Weights of a small GPT-style language model, trained from scratch on English Wikipedia: vocabulary 8192, biases.
Each number is 128 + 32 x the weight over its row's rms, rounded and kept within 0 to 255. Layers, rows and columns count from 0. The size above them is the row's rms in percent of the matrix's.

# layer 4 MLP down (transposed), 1024x256, rms 0.122, rows 635-687, columns 64-127
size [105  84 109  98  97  94  94 106 108  93  84  95  96 105 103  99  99 102 109 121 100  98  97 111  89  90  99 112  99  94 107  94 104  99 104 102 107 106  92 104  98 104 106 106 112 108 104  92  96 125 113  98 114]
[[ 85  47 168 158 156 128 118 162 143 150 175  99 102 127 125 110 144 119 108 158 164 108 101 135 123 137 118 164 157 154 172 139 142 193 161 194 126 106 103 122  94 119 128 135 140 133 168 143 134 129 174 106 135 129 159  92 135  99 125 148 172  85  95 103]
 [150 112 121 162 150 126  93 132 103 175 122 104 115 150 109 131 145 147 108 180 128 117 147  74 152 164 157  79 131 121 136 142 113 113 149 168 231 130 116  98  98 104 122 121 120 174 117 114 115 155  70 114 123 133 187  71 169 138 135  75 147 192  74 124]
 [132  88 156 125 146 167 140 116 149 122 128 175 136 172 114 120 114  81 140  77 145 124 174  74  75 166 180 110 126 221 163 121 112 149  85 129 137 120 109 104 176 159 103 138  83 152 111 134  78 136 170 199 130 177 144 143  93 151 123 163 182 115  93 121]
 [112 172 153 150  52 148  94 129 115 123 102 130 185 176 150 105 133 100 149 135 130 162 125 185 137 138 105 177 167 172 130 156 195 156 100  91 166  93  67  79 188 178 152 147 107  96  92 148 123 149 167  70 113  98 115 174 128  91 138 119 109 144 146 136]
 [123 130 135 132 150 177 117 171  80  54 139  92 107 105 159 131 173 126 120  96 158 171 187  43  86 135 125 124 177 171 192 106  61 134  75 127 114 105 133 130 133  26 184 109 137 171 158 128 101 137  91 104  98 117  93 107 119  84 105 124 149 142 167 104]
 [115 112 129 136 125 181 140 192 175 118 175 118 158 128 125 127 136 117 147 113 125 107 112  94 112  92 139 113 136 104 109 106 102 151 178  77  81  41 192  94 120  78 109 126 114 104 168 113 119 100 109 139 136  66 102 198 158 140 178 116 169 179 129 141]
 [103 132  95  78 127 179 100  82 146 179  83 104 162 108  98 132  79  71 109 136 100  53 137 170  91 115 149 149 168 114 154 142 103 144  79 188 101 128  88 139 144 123 129 104 136  81 145 185 105  45 143 158 108 138 169  99 103 126 155 167 161 180 150 112]
 [115 110 161  81  96 153 129 145 126  82 126 150 155 146 118 154 134  67 119 157 152 137  88 125 161  93 147 152 171 135 131 132 162 109 152 127 100 158 114  95 103 169 150  92 179 160 121 139 142 145 134  88 133 110 186 109 111 209  70 160 104 123  93 164]
 [147 132 110 144  73  94 165 133 132 136  98 151 135  80 116 178 102  90 102 138 112 153 130  64 153 134  90  89  88 105 103 175 117 132  88 153 164 119 142 134 133 144 159 126 170 180 103 181 161 152 124 128 182 142  97  72 128 146  41 130 115 130 180 145]
 [139  92 161 122  59 138  80 109 120 140 128  85 154  94 126  75  98 118 129 197 115 114 126 135 184 141 166 129  96 100 103 134  74 169 128 148 176  83  65  94 175 133  89 178  74 115 121 135 119 135  57 138 114 130 104 140  76 184 122  75 134 153 127 130]
 [157 125 143 144 120 167 133 166 170 151 112 135 153 134 133 139 134 114 107 158 147 147 100 115 138  93  82  92 134 150 152  50 148 130 119 142 118 155  85 167 134 104 162 116 149 100 124  90 134 188 151 113 147  77 151 125 144 176 176 142 169  90 124  96]
 [172 153 174 112  86 157 106 142 138 156 127 108 150  90 112 100 135 120 128 181 135 135  48  60 117 200 136 131 195 198 110  96 119 155 145 140 130 149 107 119 101 136 141 161 135 123 130 138 123 167 145 173  85 164 188  85 136 186  95 120 121  95 122 164]
 [111 180 149 139  75  94 106 133 150  96 174 109 129  93 125 165 120 131 119  96 102 153 155 174 148  24 181 153 112 155 103 119 123 130 191  97 138 163 159 117 164 123 113 166 133 134 104 114 134 173 109 105 112 143 110 136 142  66  99 185 112 131 139  61]
 [180 126 166 129 104 110  57 121 127  93 141 152 144 120 165 103 101  92 132 118 131 129 166 129 125 155 173 106 132 121 104  70 112 138 163 157 129 149 115 107 129 103 197 125 112 136  76 121  96 168 157 130 119 141 132 111 122 212  94  99 177  71 133 127]
 [131 169 149  88 141 115 138 102  91 126  83  96 141 101 116 178 123 136 117  97 139 163 192 148 177 179 127 114 145 102 106 150 162 125 143 147 144 147 151  97  98 141 163 178 175 118 137 120  80 162 109 130 114 139 115 184 148 165  62 180 117 142 159  96]
 [137 110 153 136  99 105  70 167  75 144 170 156 109 134 151 149 148 107 111 168  87  85 138 153 102 167 111 155 110 123 130 100 118  99  69 161  95  96 140 134 162 160 150 101 150 154  88 120 130  61 121 115 139 202 162 158 154 108 129 170 169  48 146 145]
 [126 125 116 190 188 137 133 117 130 164 122 108 117 181 148  98 131 118 212 149 102 130  74 174  98  48 152 151 128 112 145 169  87 138 172 160  54 154 122 114 109  80 177 138  76  63 124 175  93 118 123 156 128  98 126  82 148 138  49 100 106  46 126 192]
 [ 56 117 110 132 142 131  49 137 146 153 137 164 114  84  58 123  90 139 155 105 112 113 151  89 148 128 130 152 150 129 179  91 136  99 166 128 121 149 101 113 148  83  92 148 180 114 179 137 125 104 108 180 171 116 152 128 132 100 145 156 146 108 112 122]
 [195 142 132 183 115  98 154  76 126  88  85 100 139 129 154 154 132 143 108 175 118 153  95 134 129 110 141  62 126 149 113 116 117 105 160 158 152 104 112 114 139  85  86 103 142 106 195  97 111 153 120 137  61 127 170 155 182 187 157 129  99 144  98  65]
 [124 150  99  82 137 115 176  80 129 117 112 146  76 148 127 144 117  93 146 109 172 203 142  49  82 138 150  67 126 110 148 163 142 124 137  81  98 135 112 155  99 136 129 144  60 128 149 166  75 108 108 104 118 173 115 121 146 183 147 137  81 186 115 127]
 [118 130 157 132 158  87 124 130 121 140 109 111 129 160 115 120  84 142 150 121 121 124 164  93 154 148 135 111 115 184 184 113 139 103  84 119 131 111 123 148 122 134 105 138  66 146 154 110 102 135 140 148 164 171 188  89 155 162 172 171 157 110 141  61]
 [178 142 131 101  99 139 129 129 177 145 149  87  30 110 119 139 155 168 138 128  81 111  86 148  88 103 173 120 173 178 141  79 139  92 104 130 172 151  95 176  60 138 179  93  94 109 172 152 124 126  91 132 162 152 113 153 185 134 125 137 104 121  81 181]
 [140 176 124  88  67 136 163 134 104 104  77 179  95 110  42 156 146 150 116 120 162 150 140 112 130 158  66 165 112 163  70 101 144 136 114 119 174 135 120 120 123 136 141 134  77 137  86  76 115 152 145  91 192 151 126  59 136 120 127 142 163  72 131 133]
 [124 135 126  90 201 126  87 130  91 187 140 139 119 121  62 112 144 152 124  79 156 114 180 138 135 109 160 135 155 205 157  79 127  92 142 119 106 146 113  41 157 182 186 199 131  76 127  81 191 133 204  92  75  52  97 153  82 117 120 137 105 150 116 139]
 [ 92 154 106 166 115 152 163 118 133 109  97  73 170 138 180 104 141 130 174  75 152 139 179  92 153 142 143 136 165 110 168 127  86 127 117 136 143  73 159  64 165  95  74 107 133 144 143 104 103 135 113  69 156 139 142 148 125  92 145  62  46 160 113 135]
 [154 103  93 153 134 132 110  61 108 117 134 128 134  45 101 171 109 105 156  87 143 182 150 108 158 118 112 103 153  87 119  89  88 161 136 126 150 101 122 162 116 104 131  98 144 125 105 134 130 118 115 103 172  95 155 105 171  72  87 101  94 187  96 133]
 [140 190 147 158 229 161 155 127  77 105 155 176 162 146  82  60 122 121 156 120 114  65 164 111 136 131 126 133 156 144 134 103 152 103 111  41 151 122 140 153 170 148 115 103  92 163 148 138 117 191 149 145 128  88 129 104 132 148  98 135 110 127 146 129]
 [142 148  52 127 100 133 127 140 170 163  60 161 101 108 103  85 151 102 140 155 116 133 109  94 111 164 166 147  80 131 105 232  88 138 149 106  64 157 127 162 124 169 117  90  90  60 168 184  63 144 101 149  95 125 151 127 108 176 109 134 114 162 148 121]
 [114 207 149 124 126  81 139 101 128 137 161 153 120 153  99 195 107 139 127 191 137 152 212 133 135 148 130 179  93 138 147 157  61 103 139 134  71 119 207 119 162 105  92 144 167 167 100 143 199 109  95 103 134 128 104 121  89  81  88 163 119 148 171 144]
 [165  84 100 137 160 151 144  91 113 148 132 127 184  67 120  69 129 173 131  69 122 182 103 126 124  97 114 134 116 111 109 114 138 167 142 103 143 158 142 172 144 127 105  90  54 204 149 132  95 121  64 109 158 161 131  98 133 147 112 126  89  98 154  77]
 [116 122 125 146 106 122 129 147 137 151 118  85 108  88 170 110 127 156  79 136 125 115 120 129 109 129 156 109  96 127  84 178 106 119 163 165 173  89 137 106 131 101 138 128 135 126  86 105 153 144 147 111 111 187  63 126 167  85 112  98 115 142 139 119]
 [ 83 157 107 111 147  70 131 117 175 129 156 111 132 151 128 139 159 103 157 114 120 116 125 138  92 137 158 133 109 142 129 185 134 165 125 157  83 157  92 106 193 155 117 130 175 143 143 119 181 139  94  91 105 131 186 117 136 118  88 134 179 120 167 130]
 [118 176 181 145 128 140 151 139 119  81 102  83 116 153 158 159 162 154 117 129 104 173  61 173 141 120 167  92 148 135  87 113 132 130 156 122 163  65 120 157 208 116 161 123 110 158 121 146 179 132 171 135 128  72 155  68 131 220 137 164 178  98 104 155]
 [162 115  92 183  90 153 153  71 149 145 148 136 138 160 146 139 156 106 168 151  75 154 104 132 133 122 118 109 167  92 143 117  84  95 140 137 110 121 106  96  70 103 154 115 120  80 167  86  77 134 181 108 206 233 132 150 191 132  91 117 166 157 101  92]
 [101  96 106 163 119 218 129 109  92 106 147 170  87 154 160  64 135  84 129 156 128 139 142  80  95 112 127 180  92 107 117  94 126  96  58 105  84 125 108 137 158  75 173 109 104  66 124 155 131 118 177 100 138 138 171 159 214 138  88 110 136 145 142 159]
 [ 78 115 162 143 114 140 107 111 185  86 137 159 136 102  82 176 143  72  74 201 186 124 117 120 154  99  89 124  49  82 153 118 188 143 111 149 148 125 103  96 140 130 142 195 132 133 173 150 161 132  80 106 116 136 153 118 119 110 163 146 108 184 168 120]
 [174  81 105 127 135 136 102 198  77 148 108  99 117 111 122 165 170  88 126 108 161 130 115 162 132 138  96 135 144 128 102 187 108 179 113 154 143 164  84 204 137  86 132 125  59 120 143 145 126 138 147 156  88  42 181  71 157 135 180 134 144 173 154 131]
 [151 149 131 111  87 113 141 192 144 172 146 116 146 109 105 143 128 108 110 162 152 111  99 132 133 170 181 150 113 110  64 129  92 149 199 172  77 115 107 144 130 115  79 165 166 135 118 129 123  69 134 172  74 129 148 161  71 140 137 126  89  84 147 152]
 [ 99  85 139 139 136 134 112 113 128  93  91 116 115  69 135 150 160  85 173  64 159 135 102 183 119 122  95  89  84 131 144 127 171 153 150 134  77  92 126 118 142 125 121 170 126 187 123  95 104 131 135 103 128 174 150 145 183 177 153 116 185 190 157 137]
 [170 146 116 114 121 103 121  81 103  93 119 129 146 109 185 129 142  65 135 156 150 161 126 177 152 157 101 145 109 175 201  75 112 149 151 135  97  93 108 136 201 133 137  98 113 170 156 181 142 121  55  76  79 183 129 116 147 145  97 126 153 112 129 111]
 [123 100 134 119  70 189 111 149  82 179 163 175 167 129  76 164 120 114  97  66 126 163  89 107 131 159 117 144 132  96 134  78  85 127 123 122 143 149 151 163 127 127 209  78 142 124 122 106  64  93 160 107  74 162 128 169 111 150 161 121 175 124  94 177]
 [165 167 119 150 118 157 135  85  79 131 115 107 119  55 138 163 108 110 148 141  72 154 124 176 112 138  90 142  69 125 108 120 104 120 146 128 133 177  99 176 111 133 147  86 105 167 142 148 149  84 127 140 107 137 132 138 111 152  61 172 155 163 100 102]
 [134 141 140 103 150 142  87 117 102 120 133 119 173 137 149 199 106 140  71 154 137 139  70 145 124 129  70 138 179  99 100 171 144 146 168 135  89 114 106 115 114  98 141 144 166 137  93 141 112 165 153 139 160 102 111 160 113 137 121 159 117 166 149 137]
 [100 138 165 119 159  85 120 129 132  56 162  76  88 153 156 117 152 158  47 105 123 142 169 100 170  76 186  86 100  44 110  82 145  97 140 131  83 151 131 109 190 123 138 119 122 128  98 126 130 133 129  89 134 149 138 145 154 104 160 134 158 166 135 150]
 [ 77 157 134 160 133 191 138 116  87 101 150 175  86 134 184 157 118 155 146  88  98 143 124 178 155  78 139 136 115  99 134 116  69 126 109 108 108 109 104 106 120 119 113  76  88 122 169 119 104  82 176 129 181 120 140  92 157 106 130 118  76 123  86  83]
 [136 161 135 127  70 118 155  95 108 157 153 103 138  59 146 175 145 140 159  75  48 129 153 132 162 129  93 117 138 114 111 147 174  98 140 146  99  98 170 135  97 170 179  95 110 106 130 164 117 116 132 130 144 194 130  98 123 135 121 162 156 152 115  76]
 [151 113 122  87 114 100 168 106 123 117 113 106 116 121 126 161  48 209  75  86 174 108 181 124 117 181 109 162 139 116 136 165  96 124 164 102  82 115 129 139 143 163 111 158  55 116 125 104 123 196 124  72 137 104 150 184  91  99  85  72 137 135 126 132]
 [ 64 113 147 101 120 106 190 157 150 109  73  81 137 139 134 117 189  95 140 127 162 154 130 115 145 139 105 157 168 118 164  61 125 149 159 139 135 113 140 127  70 148 116 175 150 131 116 103 128 141 125  80 131 100 130 110 107 139 173 163 178 195 150 105]
 [181 168 171  92 145 104 149 155 121 141  89 185 129 187 167 119 114 129  92 147  61 154 110 135  61 125  94 145 156 141 168 143  98 193 196 169 139 171 107 105 115 109 123 171 183 109 177 168  74 129 153 147 134  51 134 116 202 157 179 153 124 134  46 138]
 [120 111 187 173 107 109 107 107 116 151 141 164 161 222 168 123 104 118 124 144  81 141 125 144 140  99 167 111 173 118 131  69 170 175 113 152 106 142 151 151 151 110 122  72 129 180 145 169 154 132 100 154 103 128 124 178 104 156 134 175 104  64 155 149]
 [ 96 163 119 137 110  83 109  99  64 124  98 167  91 166 132 143 118 170 121 115  84 127  90 172 145 167 122 124 146 134 166 109 111 162 143 173  78 104 132 137 138  96 179 180 163 160 109 109 114 123  74 116  49  87 138  97 143 147 101  74 101 108 111  78]
 [163 139 138 117 189 147 127 160 108 143 107 141 172 181 172 150  64 222 108 126 139 139  94 148 123 174 179 139 145 132 144 126 128  90 130 120  98 118 104 123 168 125  95  84 169 122  72 128 137 123 193  76 121 133 129 148  79  90 119 150 211 122  85 100]
 [142 120  97 104 149 199 109 110 152 149 117 124 171 111 140 161  94  90  87 166 102  89 117 146  81  94 142 182 127  89 178 163 145  55  88 119  90 155  98  71 124 120 112 117 124 184 110 128 137 156 104 126 163 135 163 134 158 135 175  58 151 120 178 113]]
# layer 4 MLP up, 1024x256, rms 0.142, rows 636-687, columns 64-127
size [ 95 103  96 101 103  89 106 106  93  95  97  97  89 106  91  97 102 122 112 102  95  96 103  98  95 104 110  99  96 110  94 103 102  99 105 103  98  99 103  97 101 109 101 105 105 100  95  96 119 108 104 107]
[[ 87  76 144 138 106 163 113 170 112 107 108 168  79 144 144 152 123 129 126 113 101 114 166 156 204  93  97 129  99 119  73 174 116 105  84  91 145  99 130 129 126 129 154  69 134 169 213  92  95 159 166 134  92 205 104 102  93 151 118 150 149 135 136 118]
 [ 67 118  89 100  94  87 146  96 148  74 186 166 139  80 124 126 106 152 150 161  63 144 117 107 127 157 143 140 217  91 139 111 149  98 107 133 119 193 157 148  96 138 130 132 101 146 107 133 127 170 128 145  57 171 109 177 102  93 142  95 124 166  96 153]
 [143 125 162 180 164 193 135 121 124 104  97 102 154 124  83 193  89 106 154 120 146 153 138  43 159  98 173 105 109 140 184 133 102 110 109 109 110 132 140 109  64 100 100  49 158  97 158 115 118 120 141 111 178 140 114 130  99 153 123 119 146  79 149 120]
 [ 64 165 151 112  39 132 136  99 155 176  95 129 138 147 133  90 142  84 135 122  35 106 135 166 137 120 119 172 116  96 123 163 103  83 159 103 158 126  93 172 128 149 124 110 183 148 161 133 139 153 141 113 113 155 160 174 150 136 155 142 118  74  85 126]
 [179 137  90 120 132 129 120 141 127 132 107 137  75 102 126  99 168 153 154 126 123 168 104 111 131 111 111 110 106 161 117 103 143 121 100 104 145 158 126 183 103 101 108 129 189 121 153 197 139  96 165 115 190  76 128 175 121 123 126  76 129 168 162 161]
 [100 148 148 141 150  88 146 131 167  77 137 165  89 129 140 103 123 194 172 146 156 131 127  95 109 165  72 112 139 125 119 148 117 116 139 151 149  66 176 164 126 126 142  94 143 160 135  42 105 182 180 110 111 173  78 146 135 121 134  88 118 104  68  98]
 [110 163 167 109 150 153 128 121 172 117 160 115 133 146 114  69  84 136 157 142  90 119 158 205 121 168 136 174 102 135 144 113 127 128  72 189 130 132 155 122  75 150 129 165 146  88 182 121  93  75 140 120 124 106 116 112 132 119 182  82 154 147 103 103]
 [117  77 148 122 114 153 112 172 173  74 157  86 132 145  79 175  82 124 109 108 166  99 153 124 149 156 104 130 174 154 185 160 146 122 163 151 106 117 123 106 148 143  90 225 156  89 132 116  81 124 142 102 147 111 120 150 121 103 139 130 103 166 104 144]
 [138 175  91  57 138 101 176  98  86 143 123 150 110 122  84 145  90  92 145 139 139 178 125  65 135 130 152 158 142 150 131 136 207 142  62 155 122 104 137 163  69 140 143 105 104 172  61 149 167 172 135 108  70 156  75 161 141  97 163 106  59 161  92 143]
 [ 90 110  67 151 112 143 174  98 111  77 135 101 123  75 103 113  87  93 123 102 154 113 129 170 153 131 153 107  82  74  86 155  96 114 158 138  59  97 153 151 117 134 111 123  84 165 150 150 161 102  92 148 140 135 133 128  90  72 148 189 117 137 128 178]
 [109 112 131 124  93  66 154 127 163 164 123 119 147  81 129 124 106 127 159 101 116 185  81 139 117 186 119 113 121 189 120 113 152 160  78  98 163 131 133 146 118 169 111 134 100  60 136 100 128 114 161  83 145 120 191 184 116 102 152 127 106 147  91 154]
 [146 130 125 105 164 159 124 122 128 122 150 126 143 140 103 133 135 179  75 164 188 160 110  70 115 193 139 168 105  92 164 165  95 142  34 122 119 147 184 143 102 120 152  86 151 184 122 151 121 149 164 117 154 113 145  62  72 109 121 132 107  74 122 159]
 [ 75 100 131 101 130 125 143 143 146 218 112 184 124  84 158 155 196 169  63 128 105 148 136  86 131 125  96 128 153 127 128 106 130 106 130  87 124 130 121 115 106 122 125 144 198 105 175 142 119  63  98 143 122 115 121 131  96  65 163 180 123 114 121 113]
 [117 114 100 113 155 138 101 129 113 138 154  70 119 219 171 134  94 173 130 114  69 160 138 112 114 128 173 133 158  96  86 126 196 113 124 125  97  89 172 119 139 123 112  75 176  76  73 138 137  96  97 155  97 134 186 105 102 108 110 132 141 121 124 193]
 [169 116 121 115 151 145 149 114 150 112 146 139 124 156 153  89 140 139 135 109 153 155 135  55 141 134 152 164  78 114 122 129 104 202 182 137 133 177 110 117 155 135 137 191  87 152 157 146 121 146 128 141 125 101 107 117 141 153 147 150  94 177 138 128]
 [117 163  97 118 109 112 177 119 168 113 111  85 154 155 132  68 170  90 130 100 187 109 145  63 119  95 142  92  94 139 129 179 178 204 139 144 181 118  91 146 134 169  45 173 110 154 132 131 167 183 142  86 193  89 168 137 116 116 130 139 114 167  92 114]
 [148 117 164 137 136 124  94 126 188 131 134 185 132 117  65  88 150 103 124  82 106 126 166  82 188  99 159 153 148 147 154 138 111 120 178  94 112 133 153 123  98 143 145  79 122 192 107 160 159  92 123 109 100 159 105 170  90  80 127 166 143  94 146 180]
 [ 73  44 143 101 125  90  94 145 119 125 139 137 138 166 132 114 158 136 146 155 162 140 139 130 137 188 139 175  96 168 135 106 193  91 164 143 113 118 116 169  78  92 118 116 129 103 135 117  97 150 125 213  92  86  92  91 114 149 162 118 140 127 103 108]
 [ 73  88  80 118 139 109 121 104  78 126 159 142 138 141 126 132 113  94  95 122 173 131 149 123 123 107 128  82 160 115 122 106 129 121 153  79 114 139 108 123  97 157 139 117 153  66 179 166 135 105 218 120 223 212 120 111 167 119 143  74 141 148 124  89]
 [128 180  98  87 156 154  86 127  99 119 135  84 148 159  83  79 126 110 111  91 106 174 140 166 195 118 196 136 103 146  89 180 135 155  83 167 123 133  39 114  78  96 124 136 128  86 124 160 138 162  82 113 145 141 160 131  81  99 145 165 167 134  73 155]
 [ 83  98 157 140 176 169  99 171  76 101 112 109 151 150 171 126 123 125 104 160 168  71 138 153 179 116  75 172 133 126  76 178 123 101 152 106 138  91 102 107 174 123 127  82 139 160 153 100 201  95 158 133  72 119 154 165  87 134  93 130 188 123 126  72]
 [119 154 128  94 101 135 146 123 150 115  82 115 141 105  47 168 123  90 137 119 139  81  74 164 115 137 141 132 157 147  45 154 110 110 184 132 118 153 107  91 125 168 146 115 104 128 110 137 172 150 138 143 124  54 165 164 100 128 139 133 130 144 167 190]
 [120  81  87 147 154 177 113 124 127 155 164 108  83 118 155 173 104 146 129 186 160  84 115 113 179 152  89 119 162  94 104 130 132  95 143 105  43 122 110 105 117  89 117  90 106 107 112  90 112  66 142 137 132 113 170  96 143 130 115 142 154 160 133 128]
 [146  79 162 166 149 139  35 103 117 142  99 149  91 128 154  89  80 140 161 145 113  93  51 115 114 137 143 133 149  79 110 120 124 130 124  88  63 188 163 152 136 145 130  98 122 141 164 139 120 203  73 126 136 160 133 112  89 108 142 162 153 162 132  91]
 [ 38  62 158 107 138  79 169 102 177 158  96 113 177 123 130 159 142 149 110 107 168 132 177  87  99  86 142 161  98 149 147 140 111 101  52 141 150 130 143 156 130 161 161  67 121 114 117 131 131 144 107  60 118 145 124 166 100 105 110 158 164 124 110  99]
 [ 95  81 155  66 118 157 152 141  78 177 127  85 148 117 105 169 109 106 191 108 164 187 129 152 176 163 138 151 148 136 133 133 112 144 132 173 111 213 122 124  96 123 100 140 155 102 114 109 124 180  91 152 105 129 164  99 117 117 116 117 120 162 150 109]
 [144 155 172  96 129  90 160 117 195 143 145 114  92 136  82 110 141 149 124 128 178  77  77 125 140 138 133 101  93 115 108 113  97 135 171  47 111 130 107  98 130 129  82  96 158 171  90 152 116  94 115 160 167 136 141  87 113 110 133  96 121 120 112 152]
 [124  94 150  97 195 114 156 116 181 126  93 138 133 157 140 158 138 190 114  94 102 119 117 203 124 160 123  68 146 134 144  88 143 118 128 115 145 124 133 124 131  71 109 135 130 163 144 179 105 117 130 135  85 149  51 139 110 154 159 168  93 105 176 124]
 [138 176 152 136 110  72 140 126 124 118 148 132 165  98 124 148 128 139 101 166 163 124  92 129 106 118 166 164 170 110 108 153 144  77 139 189 112  86 150 158 151 133 109 134 160 111 137 120 170 101 159 145 128 113 100 170  89 133 119 103 110 101 144 116]
 [107 178  63  58 113 130 151 144 140  38 163  76 103  95 111 145  77 132 139 174 175 157 110  86 148  86 159 186 102 158 118  78 125 129  78 107 129 122 162  39 110 128 137 133 109 162 166 125 133 147 174 181 119  66 140 142 117 146  81  89 108 102  81  80]
 [ 84  98 153 183 142 205  99 145 113 143  90  77 148 185 127 156 147 106 152 194 121 158 170 100 106 145  80 164 148 129  93 165  79 154 109 128 117 113 148 104 103 104 174 148  73 119 155 135 188  95 125 177 173  92  79 132 113 115 107 120 116 117 118 116]
 [114 138 119 104 101 114 178 127 159 177 104 137 127 139 134 113 106  83  99  95 133 132 193 150 174 150 141 124 126 161  61 116 122 111 158 169 100 152 171 112 114 125 105 161 111 115 171  57 148 140  84 111 127  84  61 175 127  44  86 122 114  88 110 162]
 [125 190 147 145 188 116  97 125 144 156  63 104 185 112 136 119 147  99 101  69 124 135 117 114 163  90 139 144  86 121 110 150 156 108 134  81  81 113 111 130 164 106 137 140 118 144  78 164 132 130 164 144 127  92 180  99 142  98 155  93 120 104 171 133]
 [149  89 132  72 168 125 128 105 150 148 178 140 151 114 180 108 113 152 137 145 157 102 134 150 156 145 157  92 119 115 167 124 183 135  74  80 140 167 167  73  96  90 127 119  60  80  73  84 144 150 109 123  95 130 121 107 140 157 167 131 127 139 124 161]
 [ 96 222 167 105 168  62 172  77 131 103 104 147 104 143 115  89 121  97  81  91 186 146 133 124  76  78 161 199 150 171 116 123 194 125 104 103 131 168 146  95 117 121 126  89 152 160 149  69 135 123 181  75 111 123 105 110 116  95 139 121 132  81  63 132]
 [153 133 138 126 127 141 187 167 159 115 103 120 147 130 118 122  87 132 140 180 125 156 127 127  77 124 181 154 118 130  95  91 145  98  48 102 123 103 154 138 141  94 117  89 104 110  96 116 130 154 153 146  99 124 137  63  93 107 168 163 118 167 176 131]
 [ 96 145 130 105 164 171 103 102 131 181 100 105 110 111  84 157  80  78 115 138 129 106 200 116 176 187 133 167 136 108 107 132  65 189 117 109 129 138 219 147 121 155 138 129 131 106 146  86  62 135 145 118 142 131 176  84 157 114  54 109 177 144 174  92]
 [134 139 147 117 118 185 172 153 138 102  96 117  78 132  99 120 112  98  94 150 109 152 165 143 127 161 151  86 104 120  75 172 102 114 116 106 104  66  98 106 121 146 134 110 158  70 116 142  87 162 117 131  91 106 128 119 155 124 118 190 156 124 110 155]
 [ 72 128 135  67  96 111 120 131 147 121 143 133 139  90 104 143 126 134  64  90 130 148 116  98 178 155 117 123 179 162  41 136 135 112  85 107 115 134 125 105 101  73 159 131 152 114 145  51  94 156 215 130 177 108 124 156 118  88 109  91 129 119 175 120]
 [108  99 168  92 103 164 111 176 123  78 114  98  85 121 128 169 142  97 168 126 148 125  99 150 137 154 100 186 124 104  99 102 170 139 148 177  68 104 174  97 146  98  69 114 160 114 218 136 160  95 158 129  86 170 195  99 155 139 171  84 174 124 138 175]
 [ 90 163  97 104 126 142 134 170 125 199 163 157  80 129  91 149  79  86  59 121 116 157 147 164  97 122 192 160 146 159 153 129 176 156 161 151 120 101 115 161 137  94  88 157 165 144 118 106 168  90 161 103 126 140 157 103 149  97 187 128 169 174 115 124]
 [107 135 133 116 133 111 101 134 169 145 105 150 117 142 142 119 164 107 159 101  86 112 116 137 122 113 109 121 145 147 120 195 177 112 153 153 158 166 102 115 128 138 112 166 191 123 107 143 124 113 119 100  93 152 169 114  55  76  92 151 131  68 167 104]
 [148  88 148 166 180 170 157  83 153 175 177 139 158  84 110  91 125 125 129 118 171 186 115  67  90 163 136 112 187 166 190 154 142 134 149 120  97 105 118  89 153 113  96 111 119 114 130  91  80 118  91  87 144 144 147 133 136 178  79 146 179 141  83 107]
 [183 104 110 150 102 143 106  83 132 159 124 182 130  94 154 172 130 100 108  89 130 167 121 164 132 180 127 145 101  73  92 110 101 123  94 152  94 103 113  85 139 109 101 111 132 121 148 122 110 187 161 171  87 147 128 104 171 181 175 115 183  61 162 159]
 [ 70 150 121  70  93 100 162 139  84 100 152  61 121 126 130 168  96  78 150 131 141 139  98 119  91 115  88 110 114 143 150 126  94 136 130 128  92  93 137 182  80 105 114 161 105  69 103 134 167 175 166 165 114 130 117 147 134 135  95 105 128  78 159 132]
 [103  54 141 155 129 160 162 145 147  94 128 133 125 130 112  64  80 112 149  62 127 128 198 136 105  87 188 147 113 125  73  93 210 121 145 152 109 158 127 102 114  97 149 112 152 123 142 134 119 110 183 224  84  93 157 104 107  85 141 203 146 116 120 121]
 [122 175  96 195 123 133 155 105 136  96 161 135  69 149 143 124 118 113 139 114  51 122 152 116 102  67 164 102 136 140 162 135 110  67 166 145 124  43 124 126 100 143  70 151 136 188 127  98 104 132 113 164  68 158 110 113  63 162 171 121 127 119 157 118]
 [137  82 126  79 149 114 156 155 160 162 141 161 139 125 139  89 133 174 151 146 171 103 104 132  89 160  72 110 164 106 144 114 137 147 152 131  85 163 123 100 108 133 119 137 163  76 138 160 130 144 198 143 153 110 110 132 191  58 146 156  95 124 111 143]
 [134 151 144 134 141  93 113  59 133 101 165 150 178 103 156 127 146 111  99 168 124 107 149 163 162 102 136 106  94 137 140 144 128 153 119 110 136 148 193 151 119 125  61 131 135 159 109 167 137 119 121 173  63 121 138 140 105 165 137 137 124 155  64 135]
 [167 119 101  85 100 107 118 106  90  94 105 128 118 126 140 137  98  61 170 123 102 156  99 103 129  93 110 199 172 121 121  89 110 135 158 110 134 163 160  88  85  92  89 101 122 163 117  79 163 111 129 163 123 132  91 136 151 102 161 127 112 246 158 151]
 [135 121 149  88 135  86  79 135 139 119 127 101  77  76 126 166 118 128  88 178 114  58 156 160 158  82  99 160 127 138 162  54 142 151  96 139 110  95 134 120 152 168 123 122 137 137 108 135 124 116  84 103 154 153 174  99 135 109 153  94 105 122 155 152]
 [ 79  86 184 123 139 145 144 109 103 134 139 112 130 121 119 151  99 160  96 164 130 108 111 146 160  87 148 124  40 132 110 111 153 120 149  94  93 106 171  68 154 139 118  66 174 129  95 123 142 105 135 117 138  92 131 117 109 133 108 106 132  95  91 103]]